Weights of a small transformer language model.
Size: width 256, 2 heads of 128, MLP 1024 squared ReLU, vocabulary 939, 10.5M parameters.
Architecture: rotary positions, untied embeddings, gated attention, exclusive self-attention, value embeddings, learned residual scales.
Training: a variant of Adam for these matrices, 148M tokens.
Each number is 50 + 10 x the weight over its row's rms, rounded and kept within 0 to 99. Layers, rows and columns count from 0. The size before them is the row's rms in percent of the matrix's.

# k: layer 3 attention key, 256x256, rms 0.101, rows 132-184, columns 192-255
# q: layer 3 attention query, 256x256, rms 0.102, rows 133-184, columns 192-255
k132 083:54 48 47 53 61 40 33 46 46 55 36 40 69 46 41 55 40 52 44 61 49 64 77 57 54 40 52 32 55 36 69 41 63 60 58 56 43 46 43 46 58 45 43 52 55 32 65 58 55 63 53 51 49 65 42 46 39 35 58 42 43 54 32 58
q133 083:62 26 54 43 40 47 58 53 38 53 59 33 59 55 47 73 50 58 56 42 51 41 48 66 61 61 54 52 63 46 36 61 43 34 55 45 46 47 49 55 54 51 61 34 57 56 44 37 52 41 23 47 73 42 50 32 51 51 51 60 48 29 63 51
k133 087:58 55 41 51 40 51 46 42 41 41 62 59 31 46 49 49 55 57 56 26 49 32 29 39 42 56 42 66 46 63 52 42 38 41 43 42 67 52 51 60 57 63 54 34 48 53 54 49 47 40 57 53 43 39 48 48 50 62 47 58 51 50 46 50
q134 087:37 57 47 59 62 46 37 47 53 44 43 49 48 45 56 31 46 47 44 73 48 58 51 41 37 45 45 54 26 59 61 57 52 56 43 64 46 43 71 40 53 51 40 59 63 60 73 71 58 53 60 53 46 35 49 68 50 57 43 37 66 58 49 60
k134 095:46 43 51 54 65 44 35 45 37 56 31 52 55 52 47 43 55 50 43 55 54 62 70 47 55 39 50 23 50 45 56 32 69 50 55 41 42 44 74 34 69 47 55 55 47 29 51 36 58 48 37 36 50 63 49 53 42 45 45 35 46 68 25 50
q135 117:40 70 49 53 45 50 38 48 63 55 34 70 42 29 59 41 44 50 50 51 44 52 47 61 41 35 46 54 47 62 56 47 51 57 51 42 55 53 36 55 43 53 48 49 28 48 43 40 61 53 55 57 24 59 56 58 56 52 50 46 32 64 54 51
k135 102:45 38 51 48 50 45 55 56 49 61 43 26 68 54 52 60 55 44 54 82 47 69 67 55 45 46 58 43 46 42 52 63 55 61 47 47 29 47 56 39 43 46 53 47 62 57 47 60 58 53 44 48 50 49 50 43 46 40 63 44 66 31 57 43
q136 104:66 32 59 45 38 40 60 59 43 30 48 52 48 53 39 58 45 42 45 35 49 42 59 64 70 58 47 38 72 33 44 47 42 47 66 46 68 60 40 57 59 34 63 45 41 32 43 36 55 53 49 39 53 67 41 37 42 56 46 51 33 47 41 59
k136 078:48 46 59 45 46 52 47 38 44 64 38 42 54 60 58 57 55 41 55 57 52 43 39 63 47 56 54 45 49 49 53 70 49 57 34 34 38 52 61 35 39 39 50 52 62 73 39 44 57 44 36 38 61 27 64 52 51 53 54 55 72 31 67 52
q137 091:61 50 50 43 46 46 48 43 52 42 65 43 51 60 53 62 49 48 55 32 48 43 55 45 77 46 55 48 62 49 54 62 45 44 57 45 48 56 27 47 46 44 63 37 49 49 42 61 53 44 56 32 60 47 49 31 53 38 50 63 53 33 59 61
k137 111:51 54 45 44 61 50 56 43 45 47 58 35 51 49 64 45 59 50 63 47 46 37 27 50 58 53 49 68 45 47 49 55 48 35 32 33 51 48 52 51 53 60 53 52 42 62 42 48 40 40 49 50 49 36 59 46 60 56 54 64 59 40 69 52
q138 109:34 67 34 53 70 48 49 41 59 40 45 54 50 41 64 42 49 48 53 70 36 53 52 59 29 39 49 59 31 55 56 58 58 46 52 60 45 44 59 52 43 56 48 50 54 56 50 50 55 52 60 50 33 44 43 66 42 48 51 46 39 61 53 61
k138 095:50 50 52 59 56 59 48 62 48 43 41 46 60 40 31 41 65 49 50 53 27 52 61 39 51 46 46 36 59 45 64 37 68 54 57 58 56 48 27 55 47 48 50 57 60 34 53 56 57 52 46 71 49 64 50 48 51 30 47 36 40 58 36 30
q139 098:39 55 49 56 52 53 32 41 48 52 49 47 63 60 67 50 61 50 64 63 61 70 50 20 26 46 53 66 42 50 57 57 59 50 38 51 31 39 70 48 29 68 45 55 66 73 61 74 48 40 49 50 51 39 36 66 48 49 47 52 60 39 54 37
k139 088:50 47 50 52 35 47 41 59 56 37 52 74 44 35 42 30 54 52 53 41 58 28 25 32 50 49 46 63 54 48 41 44 44 40 42 41 59 45 41 57 61 63 53 51 33 30 46 46 38 46 50 48 40 60 49 45 48 63 41 50 35 68 42 28
q140 087:43 74 36 48 62 43 59 53 62 48 37 66 38 34 59 41 41 48 52 66 51 56 44 50 27 57 54 65 45 44 52 46 50 43 50 56 47 53 59 53 45 63 46 61 52 55 51 38 38 58 62 63 36 51 44 63 50 51 43 54 42 61 52 39
k140 074:57 50 59 52 34 64 47 74 50 43 61 45 65 44 38 42 52 48 63 58 52 52 49 35 46 48 45 47 56 51 40 66 65 43 53 49 68 48 37 50 38 53 53 58 44 36 55 53 50 59 46 57 49 61 39 63 52 40 40 51 29 56 38 24
q141 124:45 50 45 56 48 49 53 44 59 60 62 64 51 46 58 59 52 50 45 50 34 56 57 63 54 52 51 48 61 42 47 56 55 41 62 67 61 60 28 50 54 59 61 62 39 46 46 38 50 49 73 43 44 42 47 40 42 50 45 51 50 41 39 57
k141 100:53 66 53 58 40 75 38 53 46 43 38 43 59 53 53 47 63 34 58 62 45 46 56 52 53 58 64 30 40 40 32 65 64 37 57 43 55 46 40 41 41 68 51 60 57 52 47 55 56 48 43 42 51 35 51 45 55 38 38 63 39 38 35 39
q142 089:42 33 61 61 44 55 42 46 29 54 57 49 58 49 31 56 49 56 49 31 69 37 46 51 56 33 45 40 57 68 61 56 49 53 45 46 52 46 55 56 70 28 47 38 53 39 60 54 70 43 35 37 63 59 45 44 60 64 55 45 54 55 51 55
k142 078:48 49 48 46 44 41 68 44 42 62 33 56 46 54 57 43 42 46 36 56 38 50 50 42 56 58 49 48 53 56 56 31 34 74 57 39 52 63 57 53 68 31 51 46 44 43 39 60 56 62 55 56 63 40 60 44 60 58 54 37 46 51 45 70
q143 106:49 45 59 58 42 56 59 49 43 60 45 54 59 53 32 47 31 49 34 42 45 36 53 62 57 50 28 38 60 54 48 42 54 60 64 56 62 42 50 60 75 23 49 50 30 33 54 40 65 48 54 42 55 61 46 60 59 54 56 43 48 66 43 55
k143 103:41 56 52 56 57 46 59 52 46 50 35 67 50 64 39 44 50 43 31 68 33 55 69 49 56 62 41 36 50 44 53 37 59 64 62 53 56 46 54 52 54 45 44 47 44 46 46 51 60 53 58 52 51 47 42 41 41 38 59 21 34 56 55 51
q144 095:43 75 37 46 67 49 63 53 51 58 51 46 44 52 55 43 46 39 41 60 36 61 64 58 45 60 46 49 44 40 47 49 48 47 56 64 56 49 38 50 45 66 46 53 49 63 47 51 40 62 67 67 50 51 51 58 45 37 48 52 48 58 45 52
k144 077:53 53 68 55 44 59 47 59 60 58 57 52 55 52 47 53 53 46 53 47 56 52 57 59 51 47 57 51 59 46 46 63 58 31 44 59 47 37 48 58 37 61 44 32 50 65 53 38 42 41 38 45 54 57 31 52 40 33 57 53 50 45 59 30
q145 122:42 64 65 60 48 69 51 51 48 68 44 54 63 47 53 45 37 36 42 41 55 63 60 57 53 41 43 40 63 40 41 48 57 62 55 69 47 54 38 54 48 51 46 50 38 50 57 44 56 60 49 68 52 64 61 48 48 53 54 50 48 57 44 44
k145 080:53 42 63 55 50 64 39 60 45 58 47 37 67 46 44 56 63 53 56 57 47 63 59 53 57 60 49 42 53 49 50 59 61 33 36 50 33 31 55 36 43 53 47 32 51 65 51 53 50 42 37 40 51 45 46 56 46 36 54 47 57 44 66 50
q146 082:48 31 45 50 42 54 56 58 47 43 51 66 42 37 54 55 65 58 73 48 64 53 28 43 46 43 56 57 47 53 48 51 57 49 41 22 39 58 57 49 49 47 56 53 55 39 30 34 45 45 51 54 44 51 48 43 53 61 57 48 44 53 59 27
k146 082:52 66 37 59 48 39 61 44 66 43 49 53 45 48 55 43 40 58 45 49 54 45 42 43 38 53 49 40 41 55 45 41 40 62 64 52 55 64 42 53 47 48 52 72 37 43 40 42 51 40 57 69 50 62 63 43 60 63 45 52 33 65 42 57
q147 100:57 28 62 48 30 58 46 43 41 59 54 40 58 51 44 68 41 50 54 47 55 26 43 49 55 42 41 54 52 61 35 49 51 49 43 31 49 50 73 51 54 40 43 38 56 34 52 52 63 29 41 24 57 50 40 40 55 68 58 51 54 38 48 54
k147 113:29 53 43 48 56 42 54 52 44 48 43 51 43 55 57 45 70 47 51 49 47 42 48 35 47 78 46 47 49 48 65 52 43 55 44 36 57 62 59 42 49 48 56 51 56 52 51 62 51 42 60 55 49 36 55 44 56 51 57 46 53 57 55 50
q148 108:58 51 70 54 38 53 52 60 44 61 40 44 56 56 35 42 28 50 41 40 47 36 54 52 51 49 27 43 67 47 42 43 46 60 64 50 72 54 49 58 75 35 49 60 31 35 63 43 53 43 43 43 58 65 54 42 53 58 52 51 41 54 32 59
k148 137:42 54 58 54 50 53 39 49 33 52 51 45 62 64 39 48 62 26 37 65 42 59 74 55 66 55 40 39 58 23 54 54 64 55 61 59 59 44 62 60 56 53 47 39 50 63 60 54 64 42 66 48 64 50 41 49 46 30 56 47 42 45 40 47
q149 088:41 57 32 56 70 46 61 46 48 43 42 73 44 33 51 42 61 58 52 60 54 77 48 62 43 59 58 41 32 49 53 52 64 52 46 47 28 45 50 42 43 49 45 58 58 54 47 46 56 63 54 60 35 52 45 75 49 42 56 35 47 63 58 37
k149 116:67 41 58 46 55 60 63 57 59 68 54 56 45 46 48 43 43 51 55 37 58 56 54 56 33 45 58 55 59 61 47 29 42 56 49 47 52 45 39 61 47 40 49 50 50 44 53 23 43 60 53 73 47 77 41 62 53 56 52 53 53 56 52 42
q150 094:52 54 41 41 69 44 49 60 57 67 48 18 38 61 51 51 44 57 57 56 42 35 45 54 38 62 58 62 42 51 51 49 28 39 47 49 48 48 46 42 43 64 52 38 59 65 48 77 42 47 43 58 50 37 59 32 52 40 42 55 55 41 58 44
k150 139:38 57 40 34 64 38 64 43 63 38 62 44 36 45 60 54 51 51 55 58 53 52 40 51 34 56 58 66 42 54 56 60 30 39 40 46 52 61 40 38 47 48 49 52 58 50 42 56 41 45 56 54 42 51 51 41 60 62 52 49 61 45 64 61
q151 164:60 36 40 37 47 39 46 47 42 42 60 40 43 57 47 58 59 52 52 59 42 32 40 42 50 57 54 68 38 57 56 51 37 37 49 42 52 54 57 47 46 54 55 46 60 52 44 56 44 39 47 34 58 38 41 44 48 57 47 52 54 30 49 58
k151 079:45 56 32 55 50 36 52 42 43 43 59 56 30 49 49 41 43 46 46 46 54 34 46 43 48 47 43 50 52 58 53 48 40 67 68 45 58 67 54 54 57 49 49 67 47 43 46 49 45 52 67 57 50 48 58 44 60 60 42 55 35 52 28 50
q152 091:47 62 41 52 59 51 60 57 75 39 56 56 32 48 57 38 55 56 40 50 42 68 59 64 53 51 52 68 37 57 67 46 40 56 54 62 55 44 25 49 33 59 52 44 56 42 42 50 46 64 59 84 57 30 69 55 51 34 64 44 54 52 58 55
k152 106:63 73 46 58 64 51 57 56 67 40 44 44 39 49 46 50 41 84 55 58 51 50 42 45 44 65 44 48 39 71 45 51 43 35 46 49 50 46 42 47 46 59 43 68 48 51 34 42 33 54 51 60 55 64 34 54 46 59 43 26 41 46 62 71
q153 092:37 57 51 55 58 57 38 38 70 60 59 36 59 71 53 57 67 43 52 49 30 67 67 49 52 44 62 46 50 52 62 67 51 52 49 76 50 43 43 42 42 64 45 44 66 69 56 66 47 57 48 74 63 36 74 57 42 38 47 44 58 46 55 63
k153 077:67 49 43 47 48 68 57 51 63 66 42 45 40 67 52 54 41 62 50 57 56 45 32 65 41 63 58 58 54 60 55 37 49 41 51 57 32 32 38 33 62 45 49 49 50 54 54 45 26 59 42 49 47 40 46 57 47 44 35 45 56 43 60 55
q154 116:61 60 42 43 61 56 54 26 70 50 59 34 48 53 54 49 61 52 57 61 44 53 54 61 46 56 71 53 43 54 55 56 42 52 54 57 42 66 47 48 49 69 51 51 58 51 52 50 22 67 56 79 49 45 65 36 44 36 38 60 52 43 60 41
k154 105:77 67 38 61 56 81 66 46 69 56 66 53 53 59 65 60 38 51 66 45 55 40 44 65 44 46 54 47 41 52 43 54 37 35 60 67 38 55 48 34 46 50 51 62 56 46 43 46 39 36 53 47 49 55 52 41 49 52 44 59 56 36 55 62
q155 086:59 32 46 49 39 42 54 48 61 30 57 53 47 41 56 39 58 53 54 58 51 54 37 58 65 50 47 62 47 51 60 43 65 52 54 34 50 41 33 59 35 51 46 45 47 34 27 47 57 55 61 57 51 47 32 64 46 47 66 49 41 56 62 48
k155 083:51 58 37 59 44 33 49 46 61 39 46 41 60 39 47 37 47 66 51 57 38 41 46 29 50 45 46 47 38 81 53 49 54 52 50 52 40 59 38 47 43 52 51 56 48 43 49 49 52 53 44 62 53 60 51 40 64 59 42 22 45 55 56 59
q156 099:47 52 44 52 52 36 61 73 45 46 41 71 45 31 53 33 43 68 43 44 58 50 36 54 54 64 45 42 44 52 39 36 54 58 53 38 49 30 51 36 61 39 54 53 46 40 61 39 61 46 41 52 49 62 51 64 58 49 74 26 38 82 44 41
k156 097:35 41 61 37 71 45 43 54 54 53 42 40 54 44 43 51 57 50 43 54 54 68 74 59 45 33 45 52 54 30 39 37 57 56 57 44 57 48 43 80 53 56 44 35 31 59 49 39 55 43 66 65 51 74 43 54 46 43 58 56 56 48 40 37
q157 077:51 46 32 51 57 34 62 48 42 23 52 62 28 40 48 40 50 61 39 59 48 46 37 51 45 55 63 55 34 55 55 35 53 47 55 44 49 42 37 48 45 41 48 58 46 51 45 42 54 49 60 30 28 49 31 60 41 45 70 30 53 58 55 43
k157 073:37 53 48 49 62 35 56 48 53 32 57 50 41 49 46 43 54 65 42 57 40 47 47 39 41 45 53 51 48 64 44 55 30 57 53 45 55 58 48 56 52 45 47 61 50 41 48 41 46 51 57 60 47 53 48 34 57 58 50 44 36 57 36 60
q158 102:51 65 50 43 48 35 38 54 71 38 57 55 37 41 59 51 41 44 57 43 44 54 47 57 38 36 56 55 38 53 49 53 51 66 52 54 53 53 36 49 56 64 51 48 50 39 68 51 38 63 45 61 56 38 66 38 40 50 64 47 46 46 57 44
k158 099:59 81 45 66 65 67 56 56 60 29 42 50 61 61 63 58 56 45 58 49 52 70 57 34 57 54 57 27 48 58 46 67 27 45 43 62 53 64 66 47 54 70 53 61 56 36 38 35 49 59 30 66 51 50 36 50 52 55 36 54 47 49 39 67
q159 100:24 50 55 48 55 48 58 46 43 72 49 63 56 56 44 60 51 50 52 65 40 63 57 64 42 43 44 36 57 34 76 67 59 44 46 58 57 57 50 47 46 46 47 68 49 61 43 44 58 60 54 34 40 52 59 60 50 51 43 49 50 53 48 65
k159 090:55 45 62 52 43 30 58 33 45 55 37 57 40 71 47 46 55 39 29 64 39 46 38 57 46 32 56 48 54 46 60 36 47 53 48 42 56 31 27 34 42 58 62 51 49 55 46 45 54 51 43 51 38 37 34 59 45 38 45 56 46 55 62 42
q160 111:65 51 59 38 42 52 54 48 56 43 57 40 47 50 59 72 34 62 52 45 59 44 55 37 27 55 44 52 45 63 42 52 42 32 56 46 52 56 57 49 53 62 68 27 67 37 66 65 42 43 43 46 68 39 50 58 54 47 39 65 48 46 48 57
k160 096:56 47 51 50 54 51 43 53 38 42 39 61 58 37 62 56 52 54 41 41 33 63 48 37 45 51 52 43 42 47 54 42 59 49 57 43 44 46 50 41 59 46 56 40 32 27 65 34 62 60 45 45 29 52 51 59 42 52 54 38 35 71 57 41
q161 101:55 39 38 65 59 65 30 43 45 31 55 53 57 50 59 18 49 61 45 48 34 63 49 54 38 43 32 43 37 58 60 47 67 53 46 67 52 36 61 45 59 51 42 59 51 45 55 43 60 55 66 62 39 52 55 53 54 41 50 37 58 48 36 65
k161 096:47 63 61 42 66 51 64 69 39 69 45 46 61 57 53 57 70 29 40 76 40 60 62 61 61 44 55 46 53 40 46 69 58 42 56 63 46 44 58 49 39 51 63 42 46 55 45 47 63 46 51 35 49 48 51 37 51 37 61 47 44 51 62 44
q162 118:58 38 46 47 41 56 37 62 57 45 56 38 56 36 53 46 33 74 66 43 51 46 34 49 30 58 46 59 44 56 39 60 38 42 47 41 39 50 69 49 55 61 54 46 53 44 49 51 41 37 54 49 52 43 42 51 69 61 25 66 47 53 65 36
k162 107:56 46 46 49 59 47 33 33 46 34 43 53 57 51 59 60 45 51 44 51 30 58 71 44 62 46 51 42 41 45 76 32 60 51 56 53 61 49 35 44 63 50 43 37 44 24 69 56 62 62 53 43 41 61 48 53 34 38 57 42 31 51 28 72
q163 115:69 39 61 39 51 52 69 51 37 51 41 44 50 59 37 60 60 36 46 49 56 45 52 59 58 70 48 52 57 46 42 54 38 45 52 45 46 55 47 60 49 45 50 36 51 71 54 54 52 45 41 42 68 55 43 44 52 51 51 58 46 44 59 55
k163 085:44 53 39 56 36 51 54 39 44 41 59 58 28 47 51 35 49 53 47 29 65 32 37 45 51 49 40 54 52 63 41 40 43 52 53 44 60 54 45 61 53 57 43 44 60 69 43 49 41 45 63 56 50 38 56 50 65 62 39 52 57 52 44 51
q164 095:60 32 56 37 42 44 38 66 45 53 59 39 61 49 55 67 46 65 62 52 51 45 42 57 40 60 49 57 53 56 34 65 35 37 42 42 42 55 57 50 57 59 59 41 64 50 45 49 36 39 43 45 62 39 58 37 58 60 36 72 59 27 60 46
k164 089:47 49 33 47 46 43 44 44 49 51 54 54 43 36 50 36 48 54 47 35 45 36 44 35 51 51 53 48 43 53 55 33 55 45 51 55 58 45 53 50 66 59 61 41 48 36 57 47 44 42 59 65 32 50 49 52 56 56 56 39 50 68 42 53
q165 110:47 40 56 53 57 49 78 44 40 52 46 64 45 58 37 48 55 34 44 47 53 53 63 55 68 47 46 40 63 44 57 33 51 62 62 55 65 45 38 64 56 43 32 43 37 47 50 32 57 55 41 52 49 64 56 53 43 46 69 39 36 60 50 61
k165 080:60 69 63 49 49 52 69 58 61 40 46 46 45 59 49 61 59 46 56 56 62 41 33 70 50 67 46 62 56 56 43 65 46 43 50 48 56 60 48 65 39 39 43 63 42 66 34 54 46 48 36 43 65 51 48 49 46 55 38 72 48 32 73 46
q166 107:53 59 43 43 49 56 40 53 73 57 35 34 63 55 57 48 56 72 58 56 63 42 37 40 44 51 58 61 32 59 47 65 44 40 35 36 35 56 59 43 42 59 52 57 61 54 41 58 29 49 46 61 51 36 48 41 62 54 47 59 66 49 63 35
k166 092:49 42 42 50 47 47 54 43 45 36 50 56 39 33 40 41 49 56 45 30 39 46 51 33 50 46 47 52 51 51 68 27 47 58 55 56 56 49 42 60 75 45 49 50 52 36 61 45 51 60 62 70 37 59 60 47 49 54 52 53 44 60 24 54
q167 116:34 89 36 61 59 56 40 47 70 55 62 54 40 41 67 48 57 51 64 44 56 53 41 40 38 45 57 58 37 61 52 48 60 41 50 50 47 54 37 46 38 63 64 64 58 57 47 57 37 44 64 57 44 48 48 47 49 44 46 68 57 51 58 38
k167 082:52 51 47 36 44 60 42 62 73 51 78 43 59 38 60 64 54 52 44 57 30 68 60 38 54 41 56 52 49 59 48 57 45 38 45 57 48 42 39 57 35 66 57 34 46 38 47 55 54 49 55 70 38 61 29 56 49 46 64 35 52 61 58 48
q168 104:50 62 46 59 57 43 56 53 57 45 44 72 33 28 49 30 48 55 49 55 38 60 50 59 38 53 54 50 49 53 57 42 47 56 65 57 66 44 50 54 61 45 37 51 40 48 52 39 57 54 54 62 37 59 47 68 48 50 58 35 33 72 51 62
k168 091:52 48 50 48 46 54 50 58 49 63 36 32 72 49 41 57 51 47 43 78 40 67 75 60 49 35 56 26 48 37 54 49 62 51 57 49 40 49 51 38 53 44 53 62 52 39 45 44 58 57 47 52 47 52 46 49 44 40 60 46 52 45 46 33
q169 117:57 54 46 50 52 33 67 47 57 31 51 70 34 36 40 34 48 50 40 49 34 60 60 55 50 62 57 45 57 53 57 37 49 65 63 67 60 40 41 61 64 36 40 44 49 52 58 39 60 63 45 67 41 65 51 67 45 48 70 33 46 60 54 64
k169 107:44 49 51 58 49 50 72 46 52 57 40 43 56 59 43 40 32 62 42 54 52 56 54 60 47 43 41 42 39 48 47 29 51 58 62 46 42 53 45 48 67 32 48 68 35 48 44 37 57 64 55 57 58 59 54 54 44 59 51 41 55 59 50 51
q170 129:49 48 33 47 69 59 49 43 59 66 57 46 46 50 56 57 69 59 69 47 72 55 37 45 35 55 61 58 28 57 61 59 39 39 29 38 37 55 52 49 48 62 44 58 58 58 41 55 40 51 39 62 52 44 49 41 57 49 42 59 58 47 65 41
k170 097:62 52 41 49 39 46 62 53 56 46 73 51 49 41 54 43 42 59 56 38 52 42 34 40 51 49 53 70 53 61 42 50 41 51 64 50 59 68 34 62 43 49 56 54 42 40 41 47 43 49 58 70 48 56 57 48 63 60 43 60 40 70 54 44
q171 113:69 37 52 44 54 46 45 48 42 52 59 22 52 69 51 56 62 53 62 40 72 45 42 47 51 49 48 51 45 50 54 61 47 50 41 41 28 42 58 42 44 39 62 42 63 54 43 69 40 47 35 48 68 37 55 63 55 49 33 46 54 24 56 47
k171 093:58 37 51 46 36 35 57 43 49 50 50 55 44 33 53 49 37 61 62 38 57 41 33 35 47 44 50 68 43 56 55 35 38 63 46 54 45 68 43 47 57 44 47 59 57 43 54 41 49 50 44 67 52 57 66 48 41 69 46 59 60 52 42 55
q172 115:50 42 38 43 61 48 48 45 51 50 53 47 48 61 66 55 62 60 62 57 76 61 42 40 32 52 52 52 24 54 55 61 54 39 32 35 35 41 68 39 41 55 50 53 63 60 43 57 43 44 48 40 47 43 54 61 55 49 36 49 51 49 60 44
k172 106:51 54 45 47 55 35 49 46 57 49 59 62 41 31 65 53 40 52 63 33 55 43 29 44 48 37 56 70 47 59 50 47 33 47 34 44 58 62 46 61 51 59 46 55 54 43 48 42 40 41 44 58 39 53 47 44 51 69 56 65 53 58 54 51
q173 092:51 62 44 48 60 32 52 50 70 24 44 58 49 41 58 34 58 60 60 58 33 80 63 52 45 45 63 53 36 49 60 51 61 55 53 53 38 36 56 48 30 59 49 52 56 64 46 55 39 57 54 62 29 42 42 77 43 31 60 46 54 50 52 42
k173 122:66 51 49 58 49 49 57 50 63 44 57 65 48 35 42 40 37 63 56 44 62 35 39 40 45 45 44 48 49 54 45 23 52 56 61 55 45 31 33 55 64 45 50 67 39 38 50 34 45 55 52 70 47 75 45 62 42 55 45 37 43 72 43 39
q174 104:56 62 53 59 41 54 59 50 48 66 49 43 53 60 39 46 42 42 40 38 44 42 59 63 57 59 36 48 64 44 37 42 43 53 62 63 64 57 35 64 79 39 52 54 31 44 55 44 46 48 51 65 51 60 52 44 57 51 49 51 45 57 41 53
k174 098:39 50 62 53 45 69 42 61 45 53 44 48 65 55 41 43 53 33 45 58 55 68 71 54 56 49 44 27 56 28 41 49 75 53 63 57 52 46 54 55 48 43 52 48 52 51 50 45 54 58 52 52 60 50 51 53 51 39 45 43 52 41 47 39
q175 136:39 62 59 59 53 70 53 57 49 64 38 58 59 44 48 42 35 40 45 41 54 62 58 57 53 46 42 43 57 42 36 49 54 68 52 66 49 52 41 55 61 52 44 54 43 42 64 42 59 63 50 68 56 62 59 49 52 59 54 46 47 62 40 48
k175 078:48 44 58 44 53 61 38 68 43 56 50 35 67 48 49 57 60 45 57 62 39 68 60 57 57 61 48 41 54 44 49 58 57 40 39 46 42 38 50 45 39 52 51 34 51 61 50 55 54 46 43 42 53 47 42 55 46 43 51 46 58 41 60 48
q176 134:38 39 44 39 55 41 31 57 44 51 43 47 56 48 66 60 61 53 60 65 51 59 42 44 48 42 62 54 31 49 46 65 51 45 28 43 37 57 68 35 23 62 43 40 75 66 44 62 56 48 45 40 50 37 56 37 43 54 49 53 55 34 60 47
k176 164:54 48 30 41 57 32 64 42 53 50 57 51 32 43 68 63 47 59 60 47 51 44 31 49 39 58 62 63 45 69 60 55 27 44 34 37 42 45 48 37 44 48 58 48 59 52 49 55 36 53 52 47 37 41 44 49 58 65 53 56 58 48 64 66
q177 089:52 48 31 43 57 33 43 45 60 31 58 47 36 33 61 52 55 63 68 61 58 60 37 42 36 57 81 62 33 54 53 58 55 40 33 45 26 59 52 48 36 64 49 53 68 64 49 55 39 54 58 48 41 39 41 51 43 45 38 51 51 44 52 44
k177 085:57 45 48 49 43 51 51 46 43 40 54 43 51 33 61 64 37 61 76 24 65 43 25 42 41 33 54 64 48 60 43 45 42 54 43 39 46 53 43 50 45 54 45 59 59 44 56 44 41 56 37 52 41 55 62 60 53 71 40 71 65 47 42 44
q178 122:56 59 60 63 51 50 58 61 53 52 45 47 56 61 39 41 40 53 45 37 44 43 61 44 59 51 33 41 67 54 51 34 59 59 61 55 63 37 52 67 84 35 47 53 34 36 62 49 52 48 48 58 55 62 45 60 53 53 61 41 53 58 43 56
k178 168:45 48 63 64 44 62 32 59 40 53 45 60 67 47 37 42 50 37 45 48 53 56 63 52 66 44 33 32 58 26 46 34 64 63 68 54 53 41 53 68 61 52 42 47 41 52 56 52 61 50 53 50 68 60 51 55 42 40 48 42 47 53 36 35
q179 114:41 51 69 59 41 63 52 50 31 65 40 64 64 51 39 49 38 43 54 47 58 53 55 51 59 42 35 33 73 36 47 46 58 52 45 52 50 44 57 53 70 31 50 65 40 46 64 33 60 44 46 38 52 68 49 58 54 62 49 63 52 47 37 49
k179 144:54 41 68 62 40 56 39 49 33 61 37 56 64 52 31 41 52 41 39 47 41 57 62 53 63 52 39 38 62 39 47 43 69 63 55 55 48 37 58 60 51 51 50 46 42 59 63 51 65 49 41 45 58 53 54 59 40 35 49 49 56 48 40 42
q180 155:38 60 62 64 50 66 51 52 57 64 41 59 57 50 51 44 34 51 42 44 57 67 63 56 56 43 40 31 66 48 44 48 61 64 51 62 51 45 46 60 51 47 40 50 38 50 61 46 63 64 51 62 49 58 54 56 49 50 57 43 47 67 44 53
k180 083:56 44 65 53 55 59 37 63 47 52 40 39 74 48 48 51 59 45 55 55 43 68 59 53 61 56 53 47 52 42 46 53 58 39 34 48 35 34 56 40 47 50 48 35 53 60 54 54 52 48 38 41 58 50 39 53 41 34 55 44 63 43 63 45
q181 097:72 52 35 38 62 31 60 63 53 33 51 54 39 37 44 44 43 59 54 58 49 39 42 55 39 74 63 54 30 47 48 44 47 49 56 41 39 45 51 42 47 48 60 53 44 45 41 56 46 53 48 52 38 52 31 68 51 46 57 34 47 69 59 38
k181 101:45 56 42 35 61 36 62 49 62 33 60 39 42 41 56 52 46 59 53 51 47 50 46 53 37 36 55 62 44 53 52 56 37 49 46 53 56 71 44 53 50 50 44 52 53 43 45 49 40 44 60 52 50 62 46 37 55 64 61 45 50 57 47 53
q182 084:58 32 66 44 39 67 46 63 42 67 55 27 71 67 49 62 47 46 52 44 43 32 50 45 55 46 37 58 59 50 39 63 38 45 55 57 64 59 50 49 60 49 57 44 46 43 52 65 49 45 36 34 73 48 61 31 54 52 40 65 48 35 41 58
k182 132:44 56 38 41 54 44 40 49 48 49 56 38 54 59 61 67 65 39 57 65 46 44 52 48 49 62 59 50 46 41 60 66 57 35 32 45 48 48 58 39 42 56 56 34 57 61 47 70 41 36 53 33 47 28 38 47 49 39 51 52 52 36 60 56
q183 137:49 63 66 58 35 54 51 62 53 51 35 65 58 52 44 41 32 51 56 39 55 50 57 39 53 43 38 44 64 45 36 39 49 61 56 47 62 52 54 54 68 34 48 57 32 35 62 32 57 51 45 53 51 72 56 49 56 64 59 57 43 63 37 45
k183 170:45 52 68 63 51 65 40 56 46 58 45 60 68 57 41 49 51 33 41 50 47 62 69 53 69 43 38 35 62 25 45 45 67 60 56 59 55 40 58 66 57 52 44 45 36 61 63 45 60 48 41 54 63 57 46 57 41 39 57 53 48 49 39 37
q184 076:44 48 63 42 50 56 33 57 30 54 42 28 49 66 37 61 44 35 48 43 43 43 48 36 53 55 39 55 64 47 39 57 30 52 51 51 71 54 58 44 55 49 54 45 50 51 66 57 50 35 34 36 65 43 60 32 59 51 46 65 51 45 44 59
k184 109:48 39 39 39 55 50 52 58 44 67 62 44 36 64 49 58 50 46 28 52 59 48 64 59 47 74 55 49 67 50 65 68 51 42 49 52 58 53 75 43 64 38 56 37 67 60 63 55 49 51 70 41 51 38 43 59 50 47 61 52 59 50 50 63